Part of a small language model's weights.
Size: 10 layers, 2 heads of 64, MLP 320 SwiGLU, vocabulary 8192, 4.98M parameters.
Architecture: RMSNorm before each block, rotary positions.
Training: a variant of Adam for these matrices, 252M tokens, 7700 steps.
Each number is 500 + 25 x the weight over its row's rms, rounded and kept within 0 to 999. Layers, rows and columns count from 0. Numbers have three digits each. The size before them is the row's rms in percent of the matrix's.

# up: layer 4 MLP up, 320x160, rms 0.0674, rows 247-301, columns 0-79
# down: layer 4 MLP down (transposed), 320x160, rms 0.0829, rows 247-300, columns 0-79
# gate: layer 4 MLP gate, 320x160, rms 0.0688, rows 248-301, columns 0-79
up247 105:486477500501510515543529482486515484493577513465480543483495480471519512505465506495466562505511530479466473514469522490510534519545506487501552484531492486505489563459503459517553491491497494498477491480484504532530468498503513524531499481
down247 106:486550490506519540489476554519504500463517551506494516526478488540480509476522510489561513509540515483538525514484511487546491500482529501512522454512503480497515517543483451528490515532491494502491518526504491495523495497527477503469482468
gate248 101:543459545512542526491469493475510489499486520477468509481468489482513520534491459487533524548475511527457500500521522481458499495502499494464508514554459468554548460452509477478501474484483503506512523516516530514483457539544523500507500503
up248 097:494573474547499520506553504526520460465481513465532527523528527528500494473542475490466504491520461465495503481519529552496519539455496500501533520460537537505500498494521509495495521442531498498482469504487472493464508538487469481476503505
down248 088:518536484520509497524512472528486477490513472489505496468516470482502486489516482479489513488492485499524492537515466470496542479504470464496484470503503510499486486512489480496500512439506497488513522556495497470498461538526509499507522479
gate249 102:529493455540477466532498473549529519492501545476484492519475508504504531488481507512511509544441492453482481519517506538482507542539497476483493484476507523525488461525524494510478470491480530502555485501477487517484487521487531490518539539
up249 104:487452473536507508493498552474482534493503452489507504489504516509462525489489491502476505541486492496442497482511524495504456492490491503536463490476496506488487515501498483523477467507527494546507513516503546516502453458499471501443454521
down249 104:501484508504510522484535484489471489531487472515481512486553511534524476531525513486435531513531544523530478462476521493479483509485455509524524506502530506510531502465505503550526498519513491461493504496495550490492509518485503489513510497
gate250 095:517478516488494487503456471503524533506506495484506526508503485495522498515514484537538545430495479509495480534488499469512475457496496475475474477501517511535442485523512510539497495466466460470526516513545512487487516490521520506496502550
up250 098:483515519531465541497523463487502505511474485523487516537486496553497519506508546571478500518461466519446490447471518536499502535524520522536487494539484509496582525476502479457508511506523509520538504497516495515448481483531464550507477477
down250 094:496461485496492513556531495494512517486495504548462504517514484528487514510505526529476510487471528478465480455499491538514485553513490514500497527557528495520515485506499460450500515473534505515511525477491470521463485484508493502526495479
gate251 086:514477538510503495439477487550521494476452498522487479498482482542543492453508491508538482457484475538488487513490504498485524517548496477441484533531558491515493521520463544458474479502523530537504496527521506447505508479536557487497507525
up251 095:505494492474487518513485511495482516465558520481516478472484502507499479464482501486504491490518480516515539480531491509508492464490517478487523472464505552485518484492528520507484496517524477544451502509493474522569517498460472523478488526
down251 097:505526515446478514476485511434457514498541520482501478483485501492492487434483508475517463476509511515509548517504547506523501449502501497507518506498498502492467474480493490480477506522536482545511501501531516517530492533512456487465553463
gate252 108:495464506484505514554494477513482539479506502490504531548520513474552491486576536510553512539542531453481478545516478498487516488521511490543485439472461477540511495506484525492501463506520484516503531496521506506455539468514506535497503518
up252 112:471498513530515507499488472483495510504510551446504539484509510510527508526476505505510510451462480513533498554517519469537495495508488527485537520502507477516470469535457514551454538543525508522484504472476476530509498463506520504535497493
down252 110:438460498498534509495509517486527521465474552517519514483470459502482500495457494506529476479515509506532525501486494456496506482516481474484480527506525504503501472502479448530499519544511455530505505522506544491488511500476532503514493537
gate253 107:459505498523489490529503507519470512507463535525509470466481515525488528498442476466471515507529505509503522519514501556481504499499501515542448552487515578488501541489497488521471504502500505485482474506526502479474526484508498496528482493
up253 108:505480480458537495479471502501507509466489516524509460524523532554519530492491528480455514473491460532461474518517486524533500486475546470508491496482515514481504487513492453519451521461483531525501489461464483482544551471491464478491485501
down253 110:523513500510453501507467458506475536501520478500499508539503485515507479519538499501522516489476465505472494494531496443511510534494506444488518492484483516529466487507487563514506533476478499484473512494516495503486526484503518506514531508
gate254 088:503510512515480492504512483500518497520499544496518548483509497510512479511480517497540494542524543486493483513545538515506493504537517531528527531504472500453503488484483482448492514493522500473478526501523496455483504507526504498451505480
up254 090:523493464489540548526453508446493511517546512458504504490491518493495530457541507523490442516434458492537504485524490465500544496487528441502500472517532480499464532441512489542498476474502513489521516535515517515462493493567528476481508499
down254 089:527487492526504504504475531498471515546502501470502481519531492485507514462489480493506445500497478467523477519519499527539517492521560470559536492539545501495480493480452501477542496477534487518504500502505501518466534501537523530497480504
gate255 098:475503504477515458516542525494489510567450497510472499528472499438474512523473487490473514521524458526469488528521485473525521522511533524567514514483512456498454497539482511468483512544502447528546492512508502492513480472477535542537519528
up255 096:462490496541483509497535487533466491503469510508460474522477516473539469475519500531580514514487505540507502442484516493449472521518545467502563453469502462551506497487515497513511476503518502493477517517456511482496492487512502484494475522
down255 095:489520492477547482527518517497488461483457526544480474502493533475467541515486481525453444517505457503497516525480477470515515520493525464532496536519516431472492519480526508530504515551475495516534472460508498489506506461484489491489486539
gate256 100:508520547491494482500463504485500518521498475478514493503455489535477462508466501461504517525539533488519541509447532520498457469473486496553481516514497488470492515475477481503493476494527438485545490503501512497490499480498521492504519500
up256 101:532530456513513485521520492508466467525463497561458498481520466487548519523481488500492525491489442503495499491522460486471530500494514477477498472516530499501477510513468502489468530502506511506473463514464470507512505498507493473510450521
down256 098:499497523474502513516458505524528486489476472525489471549499539519464483526492515508509493519473523500525510496450530506515468497495460535503531507484503518493494515493475506517503491499476474464511489467533489514516473507441523495492496529
gate257 102:488459507525521474479498468500491579508514495480468525491511500484527491542511478504529493501520540521495515504492486476522520490488511489537494493538534469494518490474544505456496517520452507496476521522489515496482520508490542492500475516
up257 106:482539495567485517540491525540493502478500513559517483512534512504500545464504501502518482517484481477532513492506465529489523490551488528464467488490505482487507482553493529490502464501484506484484457505525519437479507501500501495529491475
down257 108:474475525527518480486497504515507575507526500501490498481519493486535468529518505509512492491497520491496494498480506486489486507519517472504485485503506513488499490481554510467492542496493502501456508516495495473494527540519584510514492499
gate258 100:513463505510513534488473487477476482487494475512521469466510495456499571474465494537473461500497490556492490489509488530472519457554492512459492483543503498541503464523478541495476504464476529507507476514507520494549496521464486480518514488
up258 097:477467462478458504526467501476513501523499516439520482516463528509504461491527512522493512520555508503524520524461475479540525517553494524517505506462515481504501471490493506518482487521491531498488480495508535525487552539504507414517492515
down258 102:479467499484481454478511513475559500472547496440485521480509554529508478469484495521530490481533509519543515506513460495494510500549431527483497505498459510530488497486484546500488471554475480504538507491513498499538513517513505507517485517
gate259 097:486515500535475486547490491494437519489531508461493470509510505464535485475485529485523550541461472467538502539468484478500515492526520499517503486486507492520522497478481486557497509504492496517427484472479485525499540503517525500521501485
up259 097:522479490468488537506470498498542474482513509514480540507517467486495507546556486475475480501508498508463518504539507514518497488445535473504532517530512521489473540524487507468515473496497487523462515509489491513455543515488436469475490497
down259 098:480489468473486491514474491515527566542503476527485489519456490483505535488543531496499518489501537493475509494443516532506499523477489509544535506465502542515520510533491503461482471480475513507490524520494487486510476500482469523517488510
gate260 100:523484516509502539488519511485473511480490468492534482500514504495461502499501564548469531536481469521497478503521477488498488515466521495470519546521505482520534454515501496565529512504484534488541528474548492521471472552457483525523532518
up260 100:475530473506481497526491475490513476515503552497434493488526503509502534480478523481509435487484499545519557515494542508492505495524523543497512502466497511517469525536506518466466488520538485519438494493496479497519495476523543537505439486
down260 093:518531522516513490456511509542498482508478465498472471526541455524498493482473479504464519487485524518470496492494483470481523522510465493506525484510495473482545493494466484547507517483528552466520509515510494498458463503439487525525566495
gate261 098:508512491489465540508521479520487528477507486462511500550503500508495497516477516511459546487525491526468491537538474515450488514514485518536510446530473507508547536539493475477489462460491517484512509486523475491499529520528527523526515484
up261 100:486517511470540469514503513500490498491546501451477500499484455514499489523502509456464543509490522484482506509480443491511481477494540446521506532483510472512511536470476498478508500513508466512460470528460499468507502519463479529525499485
down261 099:481523503498488488493502512504489448546488485498520530493490454503463494471473514470485452470475534501473468485506539488487513467502519466507514475505476519475496508458507462506517489491486502491496501512533444483494504505509497488525493536
gate262 099:449522517535457487533512446495515498478442510462472487516493482543519478487491498516471488475510513531514529512447538509457485524479509492495527481495527491526512493505509519497505518490501529518478505524517510520470461543492464461479459503
up262 097:515507517468508491524498555514492506508544527522516486483476537515495474535499524498505483486513550447489461514462520516536496482447503496557465530505497531469469502539500450504483502487537501449478455512537504530475495462474517513541485457
down262 099:474479497493529508513553511468486519469532511514531499483485504491477510486460485484500487527527478495449508476512491507472535539488503490519500548492541460500519501482498474557477467526511527455504453462498499547545520498473523514506511476
gate263 108:509478535526529471527489469496485505461540472508503505514489520520489538475481472542515482487491472507505494487504460489451516500519501469466445503474551488520501477446464499522510518548470528529505526498508507468539493509513514466483513465
up263 109:487511487517513455492520500490489514482511480483517459490512507519431506555457476474519488522536524486547483499484471512435435502523485489523491481521463511503482493494490533505467459518511518512558506498504449494486520448495524530479518487
down263 106:490529529493554511482478509508495519457503447492486507486550501519500515518475495528523479467510482526450503505502493491479476519520474471532458552476455485518497461495482490520512488488477505526497512495536527520527511488501460527477491469
gate264 100:518493498491436516472469487509490502537464502527515505500502492452512509479508537535529510491489523460499500521488490503518460454520491500517548473507515481518502480533498499513510513499535510486500536511532498501542476539492537461510535521
up264 097:492548523564506529495505472541483497499491559518503489507499503465507511486525482509489531455500520494528469506497553500527493499473484514496513493481484473517519513477578482487511519475513477509491499554511562486498461532483482507537528489
down264 097:497481521494514489482497523511499493483480486504524500486475481494517515535503481514535464502519530481509481536514493497512514506556509551491496456489501535488472509506565502501544519487499479523516519475529529496520498485498509450518528484
gate265 099:537487526482485489447470487482489492500474537505457501505495459520507530503513491505489517498539465492517550479463483496490502509520526481539441495490554503505483447495531489522478497504481470451543505485541535486529489541489512495498463452
up265 096:526453489504469501491474486490535485484486487502472519516501466478519513502528506517491502524529456506493507542512528497553493523546511475487484487493520475530497506512512537499476452484456505519539520500492510452515500451514515452486500461
down265 099:525493487508491492485473529498488462457496532546457505530504463520506512494519504501500484501505485507529546467502509441524560483535503509463493485450521479477477465510522486491473482511456489468517500454505504453524504490533486519480473460
gate266 085:476471473510481479481528534473510462512490519551525484466499529453507501502490456442554531535471465513537533476508518523464493481488515495502531520539484487548502473492504502518491479519464467488524487483539511467502489503487519514475476508
up266 089:510475477493473459469471494475544478569482471511475503454483481457505501498511513490528564530489470488511499491528506466530558491490482492510502523548513510465467478521483501503488461541508482492468489473500485475477532480501537546486470507
down266 087:503484475500473447512475518496488478500486515496516463518500516475521487461512507525505508486471482485486487497502510516510505501479471499479499496458481532495497521502491515504476457534510502465492463460546497470479476488509507505537461496
gate267 095:465469528479527411536502466499495500534494501473459505510463456535537530504499460503527540508481494470501530516518488522484530540500497488463496483504477491562472521483519500469483497498506498505494505502499502490452456534529452474502480535
up267 095:470514490509476522483522539510523489477543464528501495499530521507486505477485519513515484496499480492502518464512466501509479464520512492519547518513529493525519501523526509537521456517523516469494489511508481525536473497421500511494482475
down267 098:558523486487438488478489501483530553485501482532526477497516529465421471469505520489505446484493506499501487505532478487532506478480490496501508507487534481496509498509439509498524475553515527512476491539479485479498493518511511506467530442
gate268 088:496533494494458509453477484507529539496487472488513518473553464519495534518502464494492490501530489492501505504505453485518514504536500469515465471519543456490480486495504513501514484477465501516516491504523535447495544517504473472517508482
up268 096:495471520517477506452496477489514496482535545473495519486475543492490488512550527535553505531459498555511482501496459507500485488506487454487475490502516505573495484477503517511510520458497517533490487474499474561490509551519459507481479503
down268 097:520497549481488518431489501478523468495471525453491554484505525519486479502488508441503483506506465495510501510529440534505497462532477486510503497505488516511501532456488512489526509504507482560529517523542492480473524532509517432501523497
gate269 090:498517511485568489471505470466509495482496507516504521531498531522490484471493494529474465509544503502526507466486488497503461508469489473449489458501499516488498492471503546480531465534487488502502508497518471522529496477473491492513506527
up269 096:546539517492529471462474496436494513494507485503481531487473504513472507503468481467531494481491479480459553465464442506467478491524529476492455549514504546494503515503526518491489460498496484509515498477468486536470517510482522502482448512
down269 092:537483494503489520496503508566526483518472518496525517524506483480496516518499487459509499474492502531464488518485466459529486478488496541536481502504494490535501530506510499497552554521505524514554512471441523501512525480533526513497507474
gate270 101:493490502482472481516516507516501503467482532428496452534499507482485518495468487533482539464539475492494495538490484530509501482513495477487456481503520486459513474476468490492426487460505477486460532476536485468516511505510527496451501515
up270 098:440527529517504492512478496483494540545517443524515513488539467514471502518505498498472501507462479495499485497487498515483482561462513499548492545531488520503463535492505477533527520473491505501524462529490502534493488516520468487545466449
down270 096:466501496495479496484500516518491510511497499521481510443506477506516497531480491511505466528499503486465476482467503465474500488495518493484525524514487515497539539509504488509560522504519497504504471559505506508530468536496466486568507508
gate271 103:474507490495468506459479508469454524493480466526491485538520473511484536510501492436467476510509480499463495476543497484484504555520490486506491455503522503535535508488486544448439479534482491540500478546509474435469526507473517506444509480
up271 098:508476449531462509494512519492471462507501529513470508497462490560542483465526509525505475513485509528471543534523533514477502498492473509473592513480491503485509479532488542506531494498548516521463485471509500530493472526481485530507484512
down271 101:488506467478482495497530509515511532520496510517517526488486495497510478477501474495507514517485506484491493525504534511497498478484522497505543491494502491486502502512511487491520477523495551539522498550494472474504480468469511491542497489
gate272 095:459544522458492486507491495502527525532497520516487501474494487497484471509434527471508478487501518480496472447440470499502550502520465456505477528485487546467471487523495515458506546533510472505497454540493542499520505516486529521513486480
up272 089:519501469537497510504491490537523493487503503460504497507520477489486517506501475506470518520510490500487495560479526514505438486495527501522533524515530470582479491495471480528504499502484500463503529490519486526477481488491466470532463484
down272 089:464510514494535512516517502450492513520508487520488493492476493473504492502474480498486496494496538507473481508485525500529503499489502511487506532514525484460492507526496521504509511484531484505495460488490525504487481519503507505527532529
gate273 096:474489521480467530541511487497472517527458530452502501500490497459486529456526485479517512476484491505489524496479496510516489524544492477497509482534481470454552483478526466483502477472506469537519519519474529483485485542534493526498528475
up273 090:491474474491512527535499498501464483528484483496439471536490506505517486496524512504490498479548482491524493503523507502502477499485483507482519521419498462531494499483486558480516471553465557487491496449481456537507552449523484508498489503
down273 096:491449499472480504544482534506471504512511490451476517513482474514496478459495514481491491469531495490508538477480518507544457485531496457501504547523462529456533510515539482517444488504484479517518487500470493480493477538499495503541506494
gate274 101:495522483519509498446485485485461472517515539486543505532468512492514491497532494528515489502523464483506492497560482484524521520506520473514509501482439500480520514443527504479504474555505477451503513522474526520520474533528538487481493485
up274 096:463492502509536506492527527534532563458500472460501521524491483453498531501528482489510488490464510529464489500536523490512496485480536513495504462482471524545497488492508508485508508485505501488552492479515481516533492494522487487493506520
down274 101:510491529468505495451519501491496547519466505480538492504458499505545500521477527465500505519501504538487521502498498475525500481492501514490479518553492497453497491543498488457485550515449470493535490512521497459517519467527462501491505494
gate275 109:500499495448516466505478498507456486496537501503502494535512508461458468543486541468527506530548535467472503527488497494466490479491504485536471506553496515474504497517511509499457478456487487507473490504496523512528468479503529468483511458
up275 103:505528508509515532497505480467494462523509485495484494508531550465499503519535463492517502499494521538492435544507542481547477533527542461495534515487547450513530507519480477501469478502517484492483514470512461464491479440479534518499504483
down275 104:512467515524527512500479533511505477509513515473511487515476512515533504463496530546488479526481485493485507491515545479486481518469524545492509484493506521465491522468541487514472495472511507513499499464512484484492460469486457509488468517
gate276 106:507553521496487509491472478471495502461473503506511465506510511501520459489460531493468508468483470524507526457499521512504508486515504440505522473513490483456541523547445551499483545465533529517481467474493481500520504489507521521465488484
up276 102:498509493482504509491521484475521510479492452479530520477521502569555489459470435487482515520519525496486468476537474510505499508572486510506524456450526534498508507492458528509474527489509499534477457496478477440500527467467540522486482486
down276 106:498555501507486498504533505523568561515491495517555493487499582520515503497496452496561510515478471517493524456492499484500495479519544455477497517486494481495484524507525536487508439518446518541500500506473476504491494491542486450518510479
gate277 091:503499460473512468469469528492476504483501516512485505465479525516512515472532442533509436540503527503465543462478455516480518522475469503505504469487498493508477538510467510517516479529458490476495506494467505517468527495500506464439521514
up277 098:486503440483498493508523479499503537551537538442522501496494487541523516506551481523509456523543465492500490487524513466512537513530544520510501530470478490476544494482464494504482536472506514547541522510460473501531462465476510520511502505
down277 097:494486511480481489496496508505532534529506529481551518491482507493525509509452493503540539464499483508501525510518554519486480479519540521477480491484478495493501497499501481452480497496518476521498516499517473511538433502522490519485536450
gate278 103:540490470506493505475489532546492501469535523463534486451522525496494487523500484487537505523490544476459554505554535499516507471487501488510494537513456491474457529500573528480488438516497487552490505484496476530503501510506499494492508513
up278 104:482483522528539512523467502508498525509438471481470476483471511505495514487497468502533505472457502498511509483510488480509491453476515534500476510470526496523520521490463508494521475534512473495489525529532512516505515510512500504546495487
down278 097:523546473498500496475514491483479452514510524513503526533454465493501505497519554475489520534537511501492511521510461524507518511489515497522503489518476505492513512524501505573456499468492467482498475479470444517456505493469490475497510521
gate279 095:526537549485465449476563493498452510539455518531474496483542507453513487508552468486524476518530491510492523510494498505503489538494505511442550462502500556525525498485480513477494499511521485541506533484488535487495531501525453467511457484
up279 099:431485500457459465520481511491492497495428480442496508483503485501481479500488542515459548479477483508505484488476514486517502489490514471488508516511515496470480519502501505454514542507486491488481500538524520495512472470515507475502510495
down279 096:502481501497479469530485519491509506506509466462465502546528473495508530476495527506512546485467495522495526485519496552454500493511546520514511520472499496502483488479504508477508541505541509474473515501513449486511522448508525449564486499
gate280 103:510502446535480497482561480514475514464535546493485494502495500519500454541519530540499527532498513444470525484488465486520468532488530452506528544474482521505507484516468480520511523492493517503472519490505473479527522523462503498540509529
up280 103:495467490518527495502459519480492526473469506494471508556434477530494543508510482478518458531503484518528534506495509486533559537490536547480466493503497535505465530494509559501453499499472520498496510498509483467477549458545451514490502530
down280 101:574474457495488507483495494485459493493524497548559483490542468486494496517512496495499526480481503506496477508519504511482466483469500463508517504493492499546538482497500485535530488490538502503462488501504505510497491486496542385515495504
gate281 107:495506520464516491500512442526551516504508474511472534475478515476488515486477507491513489502511529474490489519494510487531537455440488491521478490487504440471513525506522508491499518497463446521564502551479537523493445534530537488458528451
up281 105:494483487472536519467504480528535476492520517507501499508458516556520532468475466520537487468485493497490538483453507505501544508492496526462485483469495514528510537469538488532504468529472552489532480513476515486475497507482500483487528532
down281 105:481532472515478472504522588486468526525472527494511503515502509524518466506524545503451497543555488493497501530539514528512439524486491487505511523533494521486485450542479522495494519496526493469500492546518494506514537502526497468532431529
gate282 097:515490487485497468500488467511516513470507572538514467502546520489482495500497518518537532494448469462508509500518518501477486534524542495487525511512537561469502440481452543540511485513495495458574506527522540503535496533506543487540453490
up282 093:507522502521503515496543513480489506533494440473491537523447474514497467498466497481502458510519539505513474480491464502501531473497463501500474493525455454499488550534526469475485506505500508525422506473476482479431473501508486516494524509
down282 090:529485501514502518531470465478480518491499513501491502503489495527481492521503516522529475506520505469527499487495494559470467496519501453515477483522507498506523489521512510502475485529514482502491519487503521497508535549500526512478499503
gate283 097:493535525473458485496459460477501447507427515532484496512552478511503476513513491492490511511493521505474508466488494497504507498500502513469502489495521479487501469482502513502549496514509493489466523510528521496506477515526463500491526498
up283 099:529431488516528515508513537517495556470552494498529500475433530492516509467495476485520495529493531526541491512517489505455489466526492494521536516482438486524523523516488500476506506492501522494540473507499494513468516480465493499503486534
down283 095:504476489490494499481500494497510479514526432487522493523490477515512511513496527488531510520472501521456503460503520519500499511504490512517516517499518522463508469505481485467563474485518510494498474448518480489477543474487509520461505510
gate284 098:428510464515484520538523486502453535497467484489476517511497517482504482518544553501496468465471502528500533470475546528528481537495485496547500509480526513526508472525508532489499534476486504496495508522511540447508545483484508523476506473
up284 102:471481485534493488486503512492483457492511516501509495502470478489469483512469502487496479498472479489502489505497537532542507537453537489539496528519498495466552486472481481502488475537497514513533491554508484518470509483466483516460486497
down284 104:485480517504512545457481521495497518496467498476496520510547535485535518516492451532485512523520511490508510524512515506454531509446534479484510508476498457487484520468475493473497468533460531548510509488512475484499471483474473484489522508
gate285 096:522491501543513516484488521482467479494495524486538502496507533523492467500497505506534515496482481480475483496514495496431505571519466517498507529505465502480526535537477491488467543495522492504469505483471497502498490483543475500472524495
up285 096:525465542491532475473493501521493538526489494522518496493498474468503534495482504528474515485447504529478535491474531485521496538498520500502520494547491541525442496509525513519482462439454497498534501478520510542485482517498514505471513485
down285 096:503463497500485501510477502514470537509455482534449494513516490497498499542487518525536472509480505499508500543459542490510554472501513434507500455546474467510481468517496513523496538496449531495515525512501500509462486495495528502520501523
gate286 097:506498483498516531498499511511490497513510504486483484538509469480509495495532461495457466489516535509483452545519481484471457496533554512543488483488513504495511476513479519504497471533500517490473541525562510478469509485513518522509510506
up286 098:463507473521475556481470502465508465507518513507564499505544496508472528518504493526544458513534569533498491487487537495504485501513514516489556520511474441491482553503527538471496523498549499495518491465473496495501518485490525500474485538
down286 096:465476508532478494532469533514562504524479524506510480503489489498503473463479503511531479495504523490496509498495493513451474494511504545481540502528477504528482524500504488473473513510493514503505489493489475489520448518474536534507513480
gate287 088:510517516529541485491477511485476505478496463469475552499517449469511525544454502494470539472500511479477485505529476492473502506492504450524484492538536498515525468479521524506487535498520478483523531515465476501482509489502551511506494499
up287 090:438488467496466547532512523526510517475545530487536472484480509510490468524535486528501489566471543525496494489499532510510465525504480530508490509506493506514488483522439491528531500487506475517497460516518520462519471490474453507531512508
down287 098:463500497498492519503495501512472501536492497483498499502462520517472476444480479487517480513512512490483477504498533482525480500498511506503539508507469522515473498505470557538465511504499486527485522545533491522517483525502497460470504497
gate288 100:499484517482514494533484463458475463477481491466514493533484472525510504540492522506570516511483500499520488540521514506493494506468499465521537501502516511536499481489505458541551485505498523493537512540507458483495538488521469467493498584
up288 102:505488524495468486472500504450497512451505497439545496475484482496495552466508474472480499507442515462510510515454501513501465497533513497521508499460492513473517521518489449504529497517533480522510456507443504510503517533494479526504479498
down288 104:475506495510506511459500537488501524538504477506492498493493501459496487467549482501476485502555462528476504492485491479523501489509452538495463490499486501473507493490528517483431513510555496498487517497512532507511476524476526528471534437
gate289 088:486486504511502509487514508489527486537523470542488505511525472459528523534523517495550515490476476534480503556541453495528514499512487532523524552523441530519486498539475505520503469491502521480492519517495463525476486533476477532500538454
up289 089:523517492492499469499493496458502548476504551480500479509450485511478490499476454505473464516542479464510513506482490521480497507514534479522506430500512468497487518504504520468489519479506474529468490478460516524528535461513524518523453551
down289 090:479529515498484503487493469462487475541525501472462488503470470493489475505484520490539488474505505472514482473494497513486535500507492477579553485517515485527493501465516478505497552502517511526483497502503512520509518519480480509485497504
gate290 106:470495513486517497484501474457495487546517505487477549499522485467506510530496524478504487525493456510505451484515513508451489477541468517538501492509508487539477511475526470442485490509510486471488485525506507501482496531478510510516485510
up290 106:571483537500491514536532502535520502490499462502501489449499498517500508518535501504541486498566488469516512520513488513539460529488527515505497501488491503496479557499511484510549442482465539493510555483466516535501516524506488469491544476
down290 104:509475540516507517480482469490488426504494464519501530532553501501507525456493508510545498525470452519544508504521489550478507498503504468475502512535476476495456506479488521468483510497519526500486522486522500492468519504509527515544517520
gate291 101:503523470508532522543510536498503483527493524492504489487484494527485480535498490493508444479533536488570452548532502516493501473565458477498498475523494481507488506526503481476550506508509486531486476500513504503506546519517543523466532519
up291 104:547508486468467451485500485445507471497509548507517561510503472520472505525501499478474514543530483492484550522504510488501514515524513532518511531510528520469524497518518486486516527498521485535516516536501459514518458525494489501460517490
down291 102:506469481494512490462489471483504482481476540519531496509529552483495486495527478529471500541511521456466540484493484483482496492495509513519522521498515531489485469500522504524474517526544490550506530513491516516526438563442491504513471467
gate292 091:477493524531472509499480492521481500520495471532445472485525503475490513529508463507492514496471503541531488445511492478500494515569483529437477464511473456479552518499474537516447479519470502453521481495497507485494496518496507489503476465
up292 095:531546522518478485510515493504477487496488525497535526516503494449512510523511462504508526494488488543516511489517503476534529524537511502504493545476477537478534543523511508534513513507473515436489493501478537513531485506483507567547515531
down292 098:504528487562483485512541487518521458508493525485514500516506492470481519467496467524460485519510511549532508498495506512523503539508520491509486517466508499454509546505500492541514520493499510444524518510501536501522545510504511532574500516
gate293 112:496463459477507536517498499470487494476532545492482528445481503502464497529473500461460522489478525503437514517518470491482509509522508496535498524499525508507456496495446480513527484505507496510508454511475494504485496520500451504491488540
up293 111:491492486501475533499511505494526490481511496516447511468508508512464522523533479441496499526455537507499505531512465524487490484496560463517516537495497487465551490549499474466474491486484518501499485485499537525496501516521498496470523529
down293 111:523505519518515523519514514516458516472496511523515489505499482481501451442485483509522506458500499481486539511507529450493489489501479491489498525483505480511450560431498536525475497505516517504503488565510463524511495493500461442554493495
gate294 106:493476509533462537469539512488491513479502439486501512509488498514478522511474475496525458517499463488475520444474514549474534538493468528538521486521497511482534507511488509507549510459517504523472494485518490566514526555493484481500507521
up294 105:515480469517446545509516508506513496526438520495504497534465523492451478523510512478516493488540506478494522487502553505511486491466527496544463524545495473499504524519498500447492480477496489538535508493479517531506471527441544481498548493
down294 105:465527486497525434478513495510508463427572483485506513512530497492546511500493508503518486520498513508497507502525475504471547480522470521506504487493510501503475454517463503538468529498509512479470475521533481510455539499569467525509515525
gate295 097:520482529532459498517542500484492476558454546498498491502492491506536540499540528529502520499507533536490523450511492489531539550473470476490497476523465512497508491502472509537485522459524550508500499455539481514490544489497492509480480546
up295 099:543461535500500490513455497444513497469448505514456495524490546530493506474431522500508445475489487540542455533495487520521509486483521489492508537465466530492480465480559509480508483531436497517506496507484504496514539475492500498543471483
down295 103:490476476481420481474530485480497473482469566539505522473527454502491478529480508497505512463473491523467538525498456517499536459447509455517472534481465479484489472535531514482532503515510507490504517508481501548495465487507484471490454530
gate296 094:487519518506520489459450491503528490481492521453511509507528494512520509512536504490451497509488488483458512474518498494516449548481522502458520502494480508492501511488518482452493484483506483510482480502494475517510540506471512539453511497
up296 096:477487528496479495479513468516513462464514543474478501491471514479510521495519450468535502489507533529487443491482533533492468503489491494509529518523532492487484515439504500499516500490476483521478451532495513460480476493499481481515524482
down296 098:520491490539498493500435510528544480504499481497537529505536485493513473461494469477497544546488503454502500493496518510545531469500510537485499485445501472496494491522449489464518471526536521530512505499482485489499519496494505489487470524
gate297 097:530482470509490456498531558493499483478497493510463508525531509449484467514498442505552478511504512496484504465497507546521523502527499545490475457505474499485511494503462525519495482515472472489493485438508481489477503492492476492488545525
up297 095:542468510476490483533486518551489520494551499500468518494484533508534549496493493506468492448514542500498496506460487524508480500516505518479495479490499538493533498514497493471481488497515502478489470486496473500501543444474478452516547523
down297 098:525475493508498492485534505532482478477540487529456522520499487478533485501509524492481501503498504548461515484497488515512499501515494540511489523460462477489514499505503458518517473491500517528489492477475506496523514483501476472482558526
gate298 103:510528559514537512484493518465456510526511486488516529572515466471535496513467515504533535461523494497539519493521504477494526439499487487501505498499494504491527490542470492454553474493530523496517497492499488458528529545470490451549529487
up298 099:535501520475532493506494513482478533534493477494515511515488478504502466532468488490487490459501461520511517499478477490517507471521505472536477520521467513470505485566494456479481478522502491463503514484462507515520504503491498493527480509
down298 099:527465451481496519537531540504508535497505483485493472543496504451524484453533508535504513486520496512480495480544458508487528491490523474496460493534487493500471481504477486505505493523497489467493511501507502500508527474478518483511475521
gate299 102:541482477512489487480459497471495524463496468514503507491532497515536517477520490556499513467527505467534451501529504506532483495520500498503504451503507544506527546491517488516524508512543548486504518472491545506504483476552516487505477522
up299 102:506530512518486437536544498548520475527523464441559506545450499470482492459484459525533453452504545496492503485511477497503488477513545483442514491481485486513507487503462495437485538496517474476487469513482471449503516506488537494515522516
down299 104:461544482505527416536515507542469421536493487498536509496500528468484508515492483524553478474489490509488515489539493506507444527467501510507490509484484538526486486484493503507495513513486463489513520505560498515497505531509523514494486481
gate300 110:508479456496512526544499536475467530499489489494470497483474523490453503490500527438523522488473492526487524514550461505507546469540501485528454511491485489515526513471513516521498499489471509500507521559516528476481498482523477499519514553
up300 108:533470520496521523476475506504490497499465520476484479487490505530498507478529475517540469512547527485473470477469500491481493536497486502488517530523505499533472544483485551499519481538522535454457508511510470509502538493479488506464527468
down300 109:512502469476497493477490468471506509511456493490469510494492528491469501513494489472525523481492503501500459532493520491524484516449455502564516521511492515515494507531527441480468534491461497455465455486489487471517471489510487528512514502
gate301 114:489501479505503495477502497484480517547530524492510498491542504506443558525442520472490533531508495449488504497487500466518466536500503508538489462498513476461522484514480498502500485500483475480502527457473497508520545486446520474471506487
up301 105:484507501517480463442505463488495518523502478497489505483480494506489519532471485477470504528531499468485506499506511506555465519555505477495505511525518485461528508507470540484517506462541489525502503478528493485519520505455494495500513507